config.toml
vocab_size = 1024
tie_word_embeddings = true
init_std_o = 0.0591
init_std_up = 0.0591
warmup_steps = 493
schedule = "wsd"
decay_fraction = 0.71
Each number is 128 + 32 x the weight over its row's rms, rounded and kept within 0 to 255. Layers, rows and columns count from 0. Numbers have three digits each. The size before them is the row's rms in percent of the matrix's.

# up: layer 7 MLP up, 512x128, rms 0.16, rows 100-134, columns 0-127
# down: layer 7 MLP down (transposed), 512x128, rms 0.154, rows 100-134, columns 0-127
# gate: layer 7 MLP gate, 512x128, rms 0.163, rows 101-135, columns 0-127
up100 101:137106130156120126155134102212116093114084108152139148105067163152098188152041095095161152129107121147158144049177138153175107139182106152105135146126104088140159179118125119128133121201117116218159106155125100142137112074082088100147078067167112117096124126106155155154139161140169107135136078057116109133160148120139117126111166199089123143105154104128134161157185161144113118144158
down100 102:091132113133102167174115156129146152106148117125093143129156120096176110113126143185075116130189190103141130137164069160145157075092157139138000171124181122094105121117161165156117074097100114114106130096134160155120110117165092136137102149135117158122092201081153095119114092104114161132144116195101117153156075127135198114090130102155150136169122136097073136093092168131096142163160
gate101 091:163124126135180117166113158092148157149160131133180087087125128170129131153151156126100121104143143124161150097115115158111184146111120080135133148102107058099140101145174100158123177154149149154082148102176135133048142111169129134090121100036174127058158135107066188073142135121164104134197124146190128142174068141152169104134126060147131141102133174113118134148093056141133112129086
up101 091:103198122137093045194100098167120131106084128126061094121041122119101144154133138156160123146131124111078123126138089107136108143089173184087144163127169146122095070111225142160153143167147070110076164088133143108081120142108132156158121122091173106124080064153101103173158148162119168118139118095130130124092066160115125167129156136136107104116168102129152126169135166113139075151147
down101 095:152116131139165099141125176118121162145120158142190094133166104118158112154165152117147119188072079150168154133147076138199200128147109041119198143126071096165118095136153098127154120133121183105085133069099080133101158082134137131106130141141151134095156147120138112095126124077177117138221085171121138116147110143144108111149116092141071108121104194150098066086125097097109171145131
gate102 098:066083126099159102132140130136099109167130143142120140107100187139098173090136122114161118139127158149114150124176062142156130120158183145098156102136086122129075152109167112192115148132137178147118180051031093167101160147104134093112128085128204133103058134166112133069092143141100094111129201092132155080114152156176136175118178115125139163108109122141118137177123140122158068115165
up102 100:155081136130121121106116058124129089129113142130115108137189151138126139159167129183129094101115122170065129107114148196088141132087212150082104143125134091148147116128140108177102149180084122203100194154097078104162155126147079143138183098100156135115107128131112172115157089176102153090137107079102100158116146154196075138100109139080110155169127141075207134097151121115093158172138
down102 102:151208130116020145159126178076113138116139108124149152134133114122061078108087082111118143149144126116131123168160142111157085118098132061137106103074181165158110144181127157165137107150162087169119141142172170138096062143090123142151102150160124155141173083126172072156108168109152096198126089126148125144106150092153100133148080121141142130122154127144116158082128170189156099167069
gate103 098:096133108135131115131120123142118163095142106144163099156179101106125119157148097100100108121173116096148142141149202150063144057058176108078099162149133127165093206133102159124149115138115162160076123128129113118084148152155148110151109123083120095100073162092079131050115029169106135139162180112116147064098164086064127155158118113159101116084136107148111129134122143119081061128118
up103 095:178147114092164177164157088134155113075144056099163129099158101120125139144166104068167076123122104171157185160107140069136119123154168113161130139105130125134060112091097096116157163090078143157091087198164118130103130103111116113137169111124086134143083165125191131118147095069164169142120179106100083129147143146077158176125152111112070119131042120187092130105109131097128123153107
down103 095:145116182120175153160148116109200109128145194129128114131193170105098158155155141082170167072122136133172144117147130144141174162112142136140077101151112141126124078080127076112106135123112159148073120161137146145101120189153194136190150134134153115092087065154081120193138142122158116130086154130123093080154195193107117157102125124119134131142126086225170118123175148119151172109162
gate104 107:093140171110132180111096076098180130110096104174123103154100134115106137126119137125126089153157130086120134177147173127067126107132110171029175148131167153126112128112076131110112073145109111126099140146123215144112131138140148135082142096096141080141158161159102098165057106096126081186109111105163104068120163057146100140156080128053150181115144117083102119137110126163131111180080
up104 105:050057112185106144071147131169128164068150119091114182137117119151122106114120086116127143180068161107119089140127104126107070076184115147083166105093151133123088124153079123090100095156119119108094109119225203095157141148123119124071151135160079097169184167170130123157091154091157081130137179121152105095117161128123124132134153101135125118096093184134140120170122112160162113122114
down104 104:099167158114178152169119150139136160177150143091105125133143094105098142107186100161127077119169089061116143110127061099112128151080060155147133080152114061105129109125144092188099154082148139104116110159062106160065132124097145105123122126093154137103188120162111038108182107193138157072095146131129078123105111146091113102128159130204147117108086099150109117124148088141155120149099
gate105 119:096140109164172131102080152102115165111113098115122143146104157114121103159183109081079086110128145097131114202060168153127137132103118156115135152155150112118092148096113112116082123139089100118135123134136177150116163071201172149114094205140146126133109062167111081140130079175118111096132125166135126094135156066123140161131056086107146173071202151091134172194141165100156150154088
up105 112:137127142114156166085144111109200132162082117169088159096131134150168141065082118122182049169119175132129134181148114071112132099028119138100126144138171102116117189092135134145103093130113080085154078188060128146123184142130151085155127136163115064106115095107120112161133047147097112142149157134111124172130091117130110089104084159129187118121115131124161112151101159097167128150120
down105 110:118195126139187079084149180094128172134133141053092150101086068099154115167153087075153133115142105076122176122088147133092082160122119166190118185145145173178130111125163170129149094089186118135132148089117160104145117119173171140122088159090139151088115126157118122097073169092104109079149077141081152129111110097141141120152132115130061092130150110093189142136110106077099132158169
gate106 098:133169132066172162091106072113135135113115118134158100138111154154077064107092120143155116187102105133101102078200134149142118144117152073128147093103167134145155164130136128139054173112091115149147125139089130062104111180123120184166133146148140134112163104105145167101117133114132134110103090089165216134127163124079085093159154162141119105176076062076104146189142105124098193175143
up106 095:138132118164094105112136162140134138110156141151183152152127114160179126140128137145095096165156140134137183112090094110127157145125109096198088151075102134182204084118105071108130129090141065165140122165155102117123104168128123076152139122153110113103132098163125064167122072155057134075124063073073091152111096159158100164114077059146083133124108100118214127114150116175152134113146
down106 097:120120131126164145168126119149122136115135170167140083146153061129145153091180110127093166083139091096157137131113174078129107063155130184116193132182134149127155103101131188084204057109133126107129112070170144161110131139137188131126134101134139107164072138081071146159120101093088150133175102189139104105112134128075176121101082114031117118076127159126113161101100103144145102132142
gate107 093:162180183124119086140161073172166085092128136159145101183143144100059136090109113174113121090123116096066129117196156130128111128130189180082166114161082162121117131110122166118102162135151097151147137099109119184085131168082154162088069125109111114144079124176124147102103086085136151167145114151175159122086159060130086132175134118154125147132139138142104072183092069074114127107140
up107 094:125127086126111120106151144155137124175120121160121145107045091144228105156114134094107104093150187128149144129160161122167139106113112138084118133108157105120059151170107117032144156152125098079058078125059119087184178132137149101083126137150158141140177141121114148123114106127126104196089169147148137145118118181160105110139140170140142158144136063178166091115123133174083094087110
down107 095:100197127078120104106132113110147189115178114149152111127144134056089099125166152150153096101077095109094138154115145116118071055152135153121181164115151182175127188096149150136038101124154073145095145147102089126114128112142112074087085084110087121112156169135124218153104109068132112167156141145128152121159102152120157107132055152106106176148115149118118117147106078089110104141147
gate108 099:129144126111108065158134109140102105126096136129160112159060120145110180084128054120113166142094148152110128165158073078089171139124159139106162148149157146079142127134129158126115102141075154136141112135154144203093100151138150145111182095139127051100126097112098139119167199137088173157145121112170163131080126194090154128182133063149153126076150158147128170156100148168122044070145
up108 103:126153074167139128159168058168136086119172124148143116176077137083107226104157116108146103134150111172145116154085147138171130133150130067143144031202127130101198126102103116113212167117144122095148117176135112082083095163124156123128101111131147103136114119119111111198183124157103169143145112159139131116137187182125092120128143140178138129141129093103102154162090169165143140118124
down108 101:083139149139115130150121170171098176090093110116158131135178118128084146158039107137131098108131112126121030136100104144095089135108145124085044117140098127130145133134146125185151151171148178139155080160035146124136125105095108135142109087117040127090103099124133131188150160125127124043148122174117165208152132123089119123126125144098152106143098114089136124115174172162166110134149
gate109 101:155158154063095150088098144133105151148102076126139122160133204146165117139170120082129146137197134152141104176126113114164131141164141112123153131116057095139105113132053180155139124109096139095113095082097174103120138161169164116154162108094119126054099095098098111120124084090153156112165104135113147075145131124073112176120057112110096146113157183215127128161159108156102071179165
up109 112:157149160104115198142122139117172083111076128083142148150064158127152133127073122048145134138171107165121134045103087149158133048148083113072101095084140121082154106148123115145085135113059119126105110054135119135182101110131128112144085135084150044082149141089079167133107165103129151110172132102089147099114112131097129126102083094146104134092119101173167175147141124112120154138105
down109 105:151123118085156128162085146072133101143106104007060132134110156130128109103073201135137125157130061127071107109103117141100081131167084128127098110101125081107080085146149119193106123064165106155101107104122150134103098099062127135184113126144152145128114207136129079126109168067115129109146161101138170088114137162089084091114134165121135106158142086166133141142147128115088105092114
gate110 093:081093044129112135112140073138143095121122067149123107077142123116068082047148168115136107119078126103103174125165109123119168144109155169086165140208121162155179112066082110098186097115117087134109144146118091152120133107141145128060140182140092093140139174138084146124111113070079142166161138143136200113156164126121072121153081111143132142096141159112091107129124079128121124129183
up110 096:111104102147157121085174145126109117052127139081115139104137105166146151119115165141119129113138115154156110077191132107117127128032145098138122113161134154117131090141099082109135120100189113127186149180130171073125154163170139141059147147149108041126144165150174073138156134065124082108100166134142215142138125124096147098136095094133104084132154146091179074126144138112210143151107
down110 094:129121175138093122158123158172079136095122200110099138141098111187110084159155081130133113113213117133144090116128168147093146110104158103158002151101173109132110143131119144126167131140161162077097050097091129147114154146132156155131124119124149174117083085127075147118188144150164143161106136113128159087096187127120179101076143206172126152100128137095115168114152161122131111126164
gate111 097:140138124078148109108108140117044157138150106140162070153097149174124110117127085090152089132182123143075129131127073129111122098077111128136119181147113151090155160167181141101127151140126156075201148127084125192103156181144172097105149134064101126141110060128166095093113061120092066093102127058172133113116143129111126145105175084157116164056122137135069149113151097121099149117142
up111 096:189165135174141079154120166138124138159102173129126166091106118088119134095094128142060133112163146139165105131101176157174175153173106160154168142157143126103163074067187038121177134132145171146108121090146182137150162067113118138160070160059166075133173151126069133146102121132085101134164125162144134105112154164184130123132129095102142157149102110128154112131052122132117161090101
down111 097:151118107124130113153113143182182080095072128177136171135116118125105137079100104114146153100157160171156166096084110155149119154211155144129128140132105154152124149076155092105144120189153136088148107126076196131125160146120130120134126181118122103076129192137118071071101156132162115145154167117191181135144123132099088104179095102054156154088158199087099104125123122150156110187182
gate112 103:061111149125109152095159162198157187122095149123182106186143124132055095129106165151130103120166122142083116149107139159142129080086131121099136138141188133116073083118175107150089132127161113128090066115175137125143195176132089088081131144129083113093082092076155103167130142153132153043155142177165173076133093125099169089101111109112103122170125144109116138171120186102146140109125
up112 099:132101160142165141075130159117138124075054102093109146110110140175081102194172097101099069149180150142112142154070121127120114127126139159093126159120133133111137174073146120136136115138117105134140069130142162149157193165188092084139151140094133111128107129178189137134133114182099159059097137083161082093178122065100222084101138127104132142183104124123125113151080159107105144157099
down112 102:109150144138137141149114125107156110135140113154122138162143159051172145138104126107163143079159057106084156168102115078138125152131149150170132162145061155135165108144129150061122091107139160172109121124139143099112035148059179139161126151129080079047170162138112189131094083156142134093139137117092115173135148116160129083119091138113127146089115111088135157106125169204072084068151
gate113 100:119184129137096149088112198169132078159125128180138114103083133143118118122146122086124197116104163148112105163133119084106162149157150093127181114114153119071070147144187158097098155167152185131112149090097133052089114175106133154087139112094179056145122110119125140108169095088106154093084184148155152156141080181171157120153103104197114127098127156177122161117109081096177138114129
up113 097:100141135141120098127138125147044129125129113201211118130087125123140152125096144113135116148120115193138157150117126088124181111126181081116195165064124056143118115120133066079174179124197126156154142147176121155173126107133110176139145126107113185177143087153083133093127141133147132097122167103114140119227140118145123174103131130136117155103115131101137171151136050089155073106134
down113 094:133091103137166141165106099132088104153188140095105118209079107149112137094115116142171132139139122138090159183105122183183127057174056176183108095156087131205128123138171184120076155118072112132036125132110130119119141151120072121143130165153142095149154135124125119172154126073127140160149133151130102161167186135162160121118124168163115103103115165138143117162100133124172187170110
gate114 103:120158069128146149133147116126102184147123158101138103160157144114109092132171084078054104107092172108076124147161126130106116111106102113160154143204165111101137124146150092119146191127113161156140138072111147105075139136114186172123135159119161171136050186124136080159138099141096128063172100117110194061140151100097095160174125181087166130156148109118099141161162170077097162101123
up114 097:127086190149069121135102137104079100149191110193149096101111118154164129108147152107145131177115138167131125139104123087203161141132223131103141098067075180174097133157103122116121098124125144094142146153109125185121144158112148116059144141153126058131105107117133175118150161083118092143089148131132196163075142126177115126116113129145112120115183163162115133110120112209121096193082
down114 096:129129123144127180142140151097116130221153161094086098122091152161128134178176084057119104173091105162093108164112126141112119155128151118161192136144160179159140125190159157096154169088129156162131138120118140079139147130132129150102103120120167183171116183102068108135166109100108135086145102166113170095137154147109060168104123164054141139133106107128078168158181178099068102115090
gate115 092:187132101142084160141112160113153157142196105138218113148104111085172168151137156106136196139167184136114126137143106155067168147111181116150171143084163114107137078059161147067101163098116145107139090076129102133145110170157107119166127148118093103120098057115109128119116127152136166184147134133105117111101118123155080171131103105102131167089120119093177174178165162154199164120092
up115 085:152185088067118122131118141174141108144134157177125077150188124130077110086169164181160148149132116078116086146114076170077145155179203120149170132131158092102127096132167126107124117178182164099100118159140129173150075129084104151105109092176124129102142064118164149119154150153190051142099103110138148137146134149206166147145171149124120134086116161126145134151188147102116145176141
down115 090:170136115127158091133067073193093125161108166117149142112124111136103176134152121132097128098147105147187099211146141107165115125076137139114076180146102148148091094185120080171068096145095131093177157117192159112148103072118122133103114147197119137095131126075134116124100095179137164112081116113081117052159131140111132100158101126140079165071116126155104103129107155143059139075113
gate116 094:130149144115156173113173099109125120156126121136140085095158093117094120096124064093160101123095142089119098119136140112109088146060149160073123133155210139115112159057098133049126125141119127124164118055120160163160162159140110134191171080124136170093100140100067113167080119172133160084190088098120146125143114060051126120136120144094116176142157140107093133143110127073086132179135
up116 097:126128167101086102076064112099122078060170087154168139151113153148160191124110116107089175118203116147127147094081113095130204132148123072132116142150090142090143088143109118126139066130139139119080133148101081104138069116157159125062117154081123049118151092160120138116153164102147110147094108142204137134101137218163136142112069113127159122104152132126171109125167125162135115156155
down116 096:159127131162099114120083071166055062107110151108147128081135124113095105107096139118118146144123137128122138105123188134121125080097149197114211113153180169100138144138114148145144047145128079151149123157155098104139099132147115096103131043144100122129080107143112059109189093089105127145069104158129091077168151150069105111153107092109154136136133118206070166155118151129092128109090
gate117 102:150082135121102119106090185145093131103144095103125089111112129161098111141152117104102065110156126121147170095093141111133138170100121171118160141142135173091068184162079165072088091122120139097071095111133177135100118122162137133132109156118126145101127152089135128184114098152130134048119042127191090136111181113164167140182063066076129164123208143149106102150162118130154152092087
up117 106:127120083124082174146149118090061151120149103148121098107053071209119160109123107133112147130133075159127119113168140114117143153092188144143163135142136166065086166148127125191121134172111150091143162093089099134102142084131152178055087103132123121128119181176178163072170140130163130149121110127133078169105159178149109115151126121119150109120150138097094087105070042150083163157114
down117 105:106130094142103162094157156169146142118202110116103194100166207143137138134151124119083113111098083100072151098070127123092119137136089142137073054168131155097128126152088162144194158113081077175189156136118119090132134109205158149121101099124150095132137136139136143187154072148163096106109103087110091146131156160183143157135163071070128130120147125093171109120130098137090120073110
gate118 102:127076117125150099173100153166165099112098116144157186117136158147116107197178142092085131115135135112155085072074179133114148169139161132132126121096150102124123147126177167141087077160056146078123053148178164068148093102133113150131089147071123175149071127090137107076145153168156093084122142125180106098157099136169141202082094076106154161107131159145105138131125166129161119114100
up118 106:149080150141116128097136103054099148114165109133167139090103159152142090111066127180137148064129097143130126146143094074162084062147051154121135068077130119115134161131081125126127162129125162111130142154107093095082129138125141127172115130154157085144141180076103123169164088117103118105073184124120139189204094161062134126106121110118144128096098148118070114143169103116214150094094
down118 104:124110160118146140093170116114116165109134061190098130093155127149104174098134141120167053058146146103134090099194132108132122170138109169135141122104161112178101126130154130069114130112084145084089126223185106135108128093129135150136079114099144146127155116114132127128128129108117078090044114078167141174074110074108096177142095168116127069154157129101118093135075169080160147103158
gate119 104:128122070096132198097109065118087143105155142200093100159131184105068110120168078048171139159095115139062118152102098127099101090176159098146128146110148134159136128114138086100089097146081103118041120161127152146100179128149103098079104157129069094126109141162148097139110086130138116124106130170117145057127120097128101157105153158083157090124116146144078112172136113127075109149080
up119 101:132168122122202174103136101160150107087143171150109116138127116151125099166151074110167124121117138102082130154093130168090132085180150111090101100138130098154095098088118101115102132172117103091096114130102093162085170104066155136141109079048130092147095162054125130116179092135107185087144137081174121091170117096167137130179152194094068147109094138126129106192156149159101089174151
down119 105:122087094144126194142096090165127145057124145125074164134175185074113097126170115121171155154112089143166147156079145098131118131150130145170049091112173140167175120113144076189145130090103135144064141149122106160091202104121116129113123072143067074144157103183134050122115141120168124107063138126154107124127157130121157142132121092112110077176190102158097123170138105126120127129134
gate120 106:120078163092159107119139128130102155192080085109122146060120129146138147147145043117137142163098154089125117165141149101132122151118151119158174140130162079105084119185133160110094115087103162055165160152106168129084153130183132176114100130129110151063085145125122106152149124128152106142108098154121090110114118071069172149157116135062109143126094080142208124200120149078171167178107
up120 105:145112041144202122073113083179097131121143152130124112092096115117117103108110169094167135098079151151137108131106102153105134139168189062130104132159146099138158109123169100103107169167096119145079137100060066144172124156182137073036116119104181150096091168131189144125165144123122147142157135139111127068139087112114083163143156153148089152121160124167117066121138175099162115149132
down120 103:142151148165178165127128190085093149096143131119112122208150098123139171117140120161097134149100121094126117157148133103169147188067106184157110081131099118166143185108142049113127106175098104158157127122125087132093136188081136108199136128179103118082200149109101056169129122128183133159125079143124163129086147196103147109105097145114149159070097107134122102111084176101143142123131
gate121 103:157150163101170137109157140153130108161060086179147109155139113127031167157194064068145093127132125108120158136100078125083139106059110143123148126124165164086102141116198113112115140116132105093095114138086205118140162113183106146150146146108121144164134154138110100157176090130160142109155128148150130130141126182175096165120066099131125183104166155167090169170081095129156132182164
up121 101:131129094123122154174152091115152111149093163157165143177090074133164128145135090122097122173118090098196191155126120137099090161129169118118117126116137137105067146110113115112175172095161106116127162199105103093115181166158185170134055212136099115135142128115102093154186114154104129151154146176106172108146107072166072144165099113103115104094195124162109138106120102107155088199127
down121 100:184171188107118168092084156136146134109081165147172144137139112152110124159169108081146146137121099140126074101114146144130119098057140093131087110041151139140091079103147111127126168082121175181114151146135168148126130080177096185162062122153125067110150166110090124069141139199155112157136138133052127137106106136140132146163133148173097081116150130092104143131112098119106217092113
gate122 101:153162075106123163133116198149122086153122136162147127140090133166166099095175093060177140123073108155127105124128051169118171064168117109097145164115071071097113121143105114080094150128111158091135132132101112096123164086204100131100154107111184104150119102191102068153173128111144137125127093119194117080183093112145147141098131121106178149092150144149144164179171092167129133123123
up122 109:123141078131164161103076127176081120141132122148115133196125207138133168101141097112173115092093102133144182103169121123143147121132177108202132122104157191112075144193154114167090106160166174154115089144146078148164197180097073150083135130151112137144137060132100146163132131083177128140125111121142116122140091157123180182136109120187100175119117151166098175127097119081114098125089
down122 108:090129106088101181106086122068123143118185067129099119176189106088134226102140166134133113099085141121185168124122168096141116129131112100127177084142148125135123155173190117125130093145157137117111140135149108099158120140056133067143164153058118120158123061107065121098104105124061143133142162125073132142099155201157150126117092091146131116151122118126152185190103129142141133170134
gate123 099:129156105144120124096165149122129121143098148152151050167127154113097120057154125164135141115138207123066153137172158134204121069143101045114141096139145057169155153106136134150095140160145124124104170114158138083139165161104175143088101110160194118123152162116163147071116135128120170067140141074133165087158150160142116085113154128104120151080183078108154145162182118099096141092161
up123 100:146189140173121145099134199113160155082133164078132134128130102176101099172103116076096177166060144108136107170096120111126102103153121145129157165154082145115125132171131117086156174158174084115135147103106118213115118159137182110171168081117087190133129143184158107078101198104110165128108121084145145147084119156125116122101146107081165155144157097100064174098181129168125110114101
down123 097:085128121139016154143121163108125094130096143185133156134117124161104163129201114090110165100173177102111161121082138120114104112135178097195099152109067128140124143167123182060120065180149086135171131134118094172184167152133151154109151155130101132152145123116121202150093122133134153159134145160097145184119112121121095112093066145071130151096128136096161130141135148096153107096203
gate124 090:076101150126137070095131069080110079109145195149100097176126150135174120098119066173145104099144168120091139125102126158059122137166154092072142137139120143147106178161135164133112125131163079113097117098104181172124133168166112125135107143136189066118153060155125106149126136112089161138115038153094124055117119060113183125124105162082127162160127103116153122114132128097090066133118
up124 098:128160080132102137163124098144171126191166148170188136203130201147155177119114174131129131136051118125116169123155105217132119094136155092135133161149111124107107147106150146113155065121123184129165120065119114103089095120144076130077107098146142176169138109127109141092112065144147146075129119118167157132160149102078106133085190148106155148092112080140122147185152188126144174092124
down124 093:113190129092097123077135134117098104115140142092067170089199124164077145134142102100155106165129099139131114161126125081128123125107103066127138137129137113133151097103167125063067145044145114147151132104151096128114136134070121140127157211079085150077123076119105149158109199154140152125154119149101174091079162095163133185077087108128137072128136150130148090084098087056125121158133
gate125 098:135163112103089111108147163174125153156099126198159125152107094146141203172116107104073096165138161131167161162109144110124113095097083103180183161087135129122146130107176132134082181117129177103156149126150118178106097142165146158154174099120137119150145112092152133122115117160090138121071148119182164130098095125116161147196101096143130186126105150150121126190146136183207092035078
up125 096:142163133135128073132102135080147143182217090155137152121124154110145132117152123170159123119138179178119141184082074131093197057114105202137118064121092108095105161081084091129137091071157080116102079116157133108164149061138171151167146108150129107114148105119145154104141115158184161090071169129126136162110109137121102097117138105136144211118140117099080145171133136172107128146135
down125 095:132121154178097136103146119151146184150177142151156159125110133152203136140128121155153103173159124125171119136099016041126119124105089136115181123180173123117139095152106092082092123109126145152145159113173118111148059115127150073149121120160114179140180152140154112129149128188133055130087102095151175131050132153163123166123144131167091163158111092107147062148110094131178130145113
gate126 104:100093123098157149166146093127109100156130099150100172188149154120140185087087091098142106057100120135059125131134178143094110081094143153097209119120121202122108181095130109091082132125105161119152155155115147175066175090129166097150165142163142093168113157164159089131078123149118115104173118161166148138140117107174070129154084091064114151076138085082116139146111124168142140085122
up126 101:135151138187163145075165165109108128077168167116166125077122097113164112145195150137078126142099125089149187140132087196150110148152122166122133181138127123183167055181119128123152101094126116097150085106142101073170148126188135108114123186080156174143136135180083130132111067113147129079097090124177101105070148068109158108100139115163094136125124063108106111127165147166159148143128
down126 102:165153147131105111112097168068117086131164115076144143153051172155093172100094163129134068111104133167163161140066126150094131067191167136119162156131105177161100117177122091120181091126124137103106125122168084078105084107147161118136149106087113097185141182189146136148078096128110118115141202115144148073107082133117057133163165094128167152146159166105137161127105119102157126100137
gate127 102:090136097127108132159132166143131153118171130169125128150108152152136135083107138071116120063154114115083098095167116117159141135159174082135136098100123103133124105129080033075113169163162142144139099141187112129140094217144122130133076112073131108076130097151116153122173167135125172099205111095156131110123142134095039121189155103102132121081153159157107162165162134220130154137145
up127 104:178146107104155115106113119117160159074152070134084114161122152085120157136124106092137055161136119109140101059143186164114103117140215158116126130179093190112028125124093148153133169150168101147110147078128150152130122105131100150124073098169091159113109125141123105112099143157075182206144115131163113094147087128103136139172169137160103083173143160119118098136119197135138088161095
down127 104:137124137157182107160048182145186171099142085079141152142152068136134117123033095140150132159140139098153126122175126087141115098139141084152161149115130142042158082104124070134180095168110140139144110161179144155107119192145105128134076153114152093111082163138155112113132167082096082103110118107085082092093105180124165114120148127111118167131108141105183082112144150129109184176100
gate128 096:091122107136068120112063157136100163153112157151210144134151155113055170146114148124090122152168126142170103146115123124161089122162106135107165086119135135101131109129108107122124144184148206114138161159191132160113127178089146159145141190145158080114115131145115151180078082091081184139146107139165135123093171214149171136183122124120121120078172097141133185184176081156151125118136
up128 098:121098145150160169135132137118113161177130162112173149146126079138141217100172095148073121160148118095173124147106127150189105112174135107150167172157090092144098118218152117126155085102117137097146146122136142090118094048167133099145127159112113149114111131120083091108137121206117100124074093143121085149202121123156163121107142092085107131122096119155140139138185151087102097236125
down128 096:127118076094103090177130136180133092145078178193125112166140147170166128125092166083146090084136127128123138145150083131127068128101145168118106136042137152146175135095117167135074130167081115142093068186117138102202104117094162112078145090202103123122184197119076091111080083100083139133116122118102160136117064139185124139127102130121155111125138135151106135134101137094149114121085
gate129 098:087127087095141127151147127109128185152087102121178147162126158080090112112093144133173070117151201106154121195119110179138094090100152190111139152124137144151150132133137085172082154202140141154115183117150123149140183138136114131056056200140159160116143115112107150104084148140149179122131123118162082065144112119100095192120093148106082158137110141082100155085103151135161075117095
up129 094:148122149136132124103146097120078115145199167139117140166138169147145151098105082062059151114083100142133137121166157135191085124174140071099145138126208116089123179198095162136141090158108180127060142114112135104126161150092200162176157112121132131072129186185139166118093130179107088104143079159085151116118118103174141145113174136147178127117185162167132133128149140126110121143147
down129 095:097122151135089087229111088101168117100120190129080108096156162113128093131107108052137105151134113192102143161146158104127158104082111158094133114136142103086122127174104068082080099062124174179116138059140146100095085117114130159080159128089140132144080154148095117091111161099180089131155126143112139143120118121124111157090103077051187126091120156115192123127128169124127127161133
gate130 103:078114127111098105125172118054119167171087112147143152100099150130064141123145159108124109147192186194152160130145113117183147192075065130108141157189125129135110137121143142118112137157118088111105126074119105209110143130097119084143135136081132067135097153148109151089152131136052177171140161175133117119130157116154076103103117137085209112077106104124080153109147141158170097099145
up130 099:114142135111169155128167158158079148069117140117119099189059126149128115019118141128084189163103062146100083129181134092090103146127128143115103100161149158128137130132183117114121124108133075132148124176057166142139125159165136203124129133093164120102143057128133147141157126146121170113140113085154194195148122159157209107146142153125121070121156181160160131145120136109152110113148
down130 103:105141078115135135106085155143100088161118101139140131110107122115128126136166140065159127074074120150122135129102136111090138085088118152147179144170115147189139156128110114205082148141180094185177049117096151118149093095066192145146113110138120070068110141118151142147115144127144170093129131185114108117114131172134098147168138126135106162178156139168181108144093051115206154130196
gate131 101:057093118127092145099146075154084144164122098130155157119127163117138085118126148073133101122137133122107146122094144151100167102095170092097146108121111094146099207196097078110121090116083109113107117072122169135106131084147162127102158207113165128101057160092092121113096128115099135109151160073193182107175141141134090110109056051080114129119149127144147090115116121063179113124144
up131 101:074084108159106100151131115166057164166120162120121132114172104121140115079137179092141139162148088145042128124147132118143155123083163050133114079123137066100130135149158027102144137100119089119160123113132124144113147131111061155098177155130145109099097112141052156130114186097107160106150132086170168131142154182158097090091125084131090069133102120109148079113129116111139065154104
down131 101:121112153120124150146130153126109098110137130110123083132138064128162121138112139152106122145141116076116191122182108117146152146135146149139000115133108124098142144109166120170123073102163181122174181148128111120119081173096102121155109120158161197134244071094120141164128166100113144213123149164134110149097139144159212148114185186100136147096112126125132144129103133075134137129132
gate132 096:159157131142172117115120080118080194139069164125154136107050097176153130180152066064116141105105155118122122158139173191104110111131158134038189147063099178143105139158146189152137136148042149112124104092058121169135129110177176073117165124112161137116150130125136143131141143151152140145148109117166127134067104071128113169107128143080156091104151116133133149136128161107154119111104
up132 090:127105133080091155114107137095153087101131188141074122112116173152091125096145122166116152151099143164063148167151108076191161133163097141144145081149150084123156157100142118111060104085140083138168087100053143161113092107103172135157124162170122105110064095133155093127090092159108096136102110162118130147155148161208158140147108074148113143142150207088063090115146076102145152112127
down132 093:099106108122154124123162132174145055148148181142163178117140116165114154133210119115101168138089098124101153088147147192147166102119122204070123116141123180193166146117142082101113144220096216159163119094090104161157116103119127077118165153155151119154086120095112179124151098103119141104106086150099102130109155133139138153112100157083136178146157138148148146081148086142108186095144
gate133 103:124124133154200157131107100109159166144120085156170131089140135155121104153122128125099067111152152033144076116051137143158130100075065136124188124184144150142169127072119126156114155082100174124113102115141141125165173104159143117129140137125137104122127108134123076148108102214191149041148099160169117135144134080099143133142072156123076097158170138107095097108113104138152063151112
up133 104:165098077150091147092084173119166129146225152178090102124108126136081114101167139104113083122167115156192118181070115085091114144165165114169106143094094148095057093151169155149107118103081144127130101162150167118108121122162098116166116108125117135125139098087144081134113116104090096139075142125131148096057111121188126165100145176137164092124135123145044150134095126128192185124108
down133 103:139134084172178113113115090122109137137080067078156106152138148129143167074132170098104119152176132126097171138139150122183117117106123153117131159141126181158128116116110120024115074177157072095116117129133097116140163078125103151196189154073062145136125064140121123142133106145173134125178110113118182135090142116121142125135100141098198155075108079122151113142094169149079060130172
gate134 113:107094147119137132132103169172124195149105087134131081141153168148085140140123104042108098097169104131070110105071110162138124064108128130153146106140150169142133148122174104130106141133104117088166069140162176120114158140144072084036140152077102185129109154123104104148105083157135124131192106129160101071165148069197117144134103106160160129080148129084079158095121118130133059127115
up134 108:082115103157111171052120082100092179110161130139131137139173063149131130139096104099123152118153119065087150150141121119036146072095101110140094108091163091130140116161077108104185120102101112161180157122096143121114186141147194116103128171085134168151141158198076121144162105139095173190142165119115152129104141096106148146069159077075183130121114105129124106125148096088089158129137
down134 108:164133164154155100102131113172119158194166091131098131082146154124117108154098103104111091073140125091132124029166115146122146164090119160161114110091164148176160103113121116160084137112089157154164103208069172187121152085101173105061107146119171058121128147075124096151146106140141107135096099087137146106079129160149130110114140098155113121114146139118071138103156150084074056096096
gate135 100:173124108167177099100184100163165153149130119125152086073095160112148129140109130140087103148100142177068133104148142189165172107103153115099158094074140141117107117133129134116073062133093106125090098090124158108156178079132115143149119147109185093122120102156111130115126156141096137116149029194121126120144161054158112171158041140113146133094157148197161079119106112117083171111119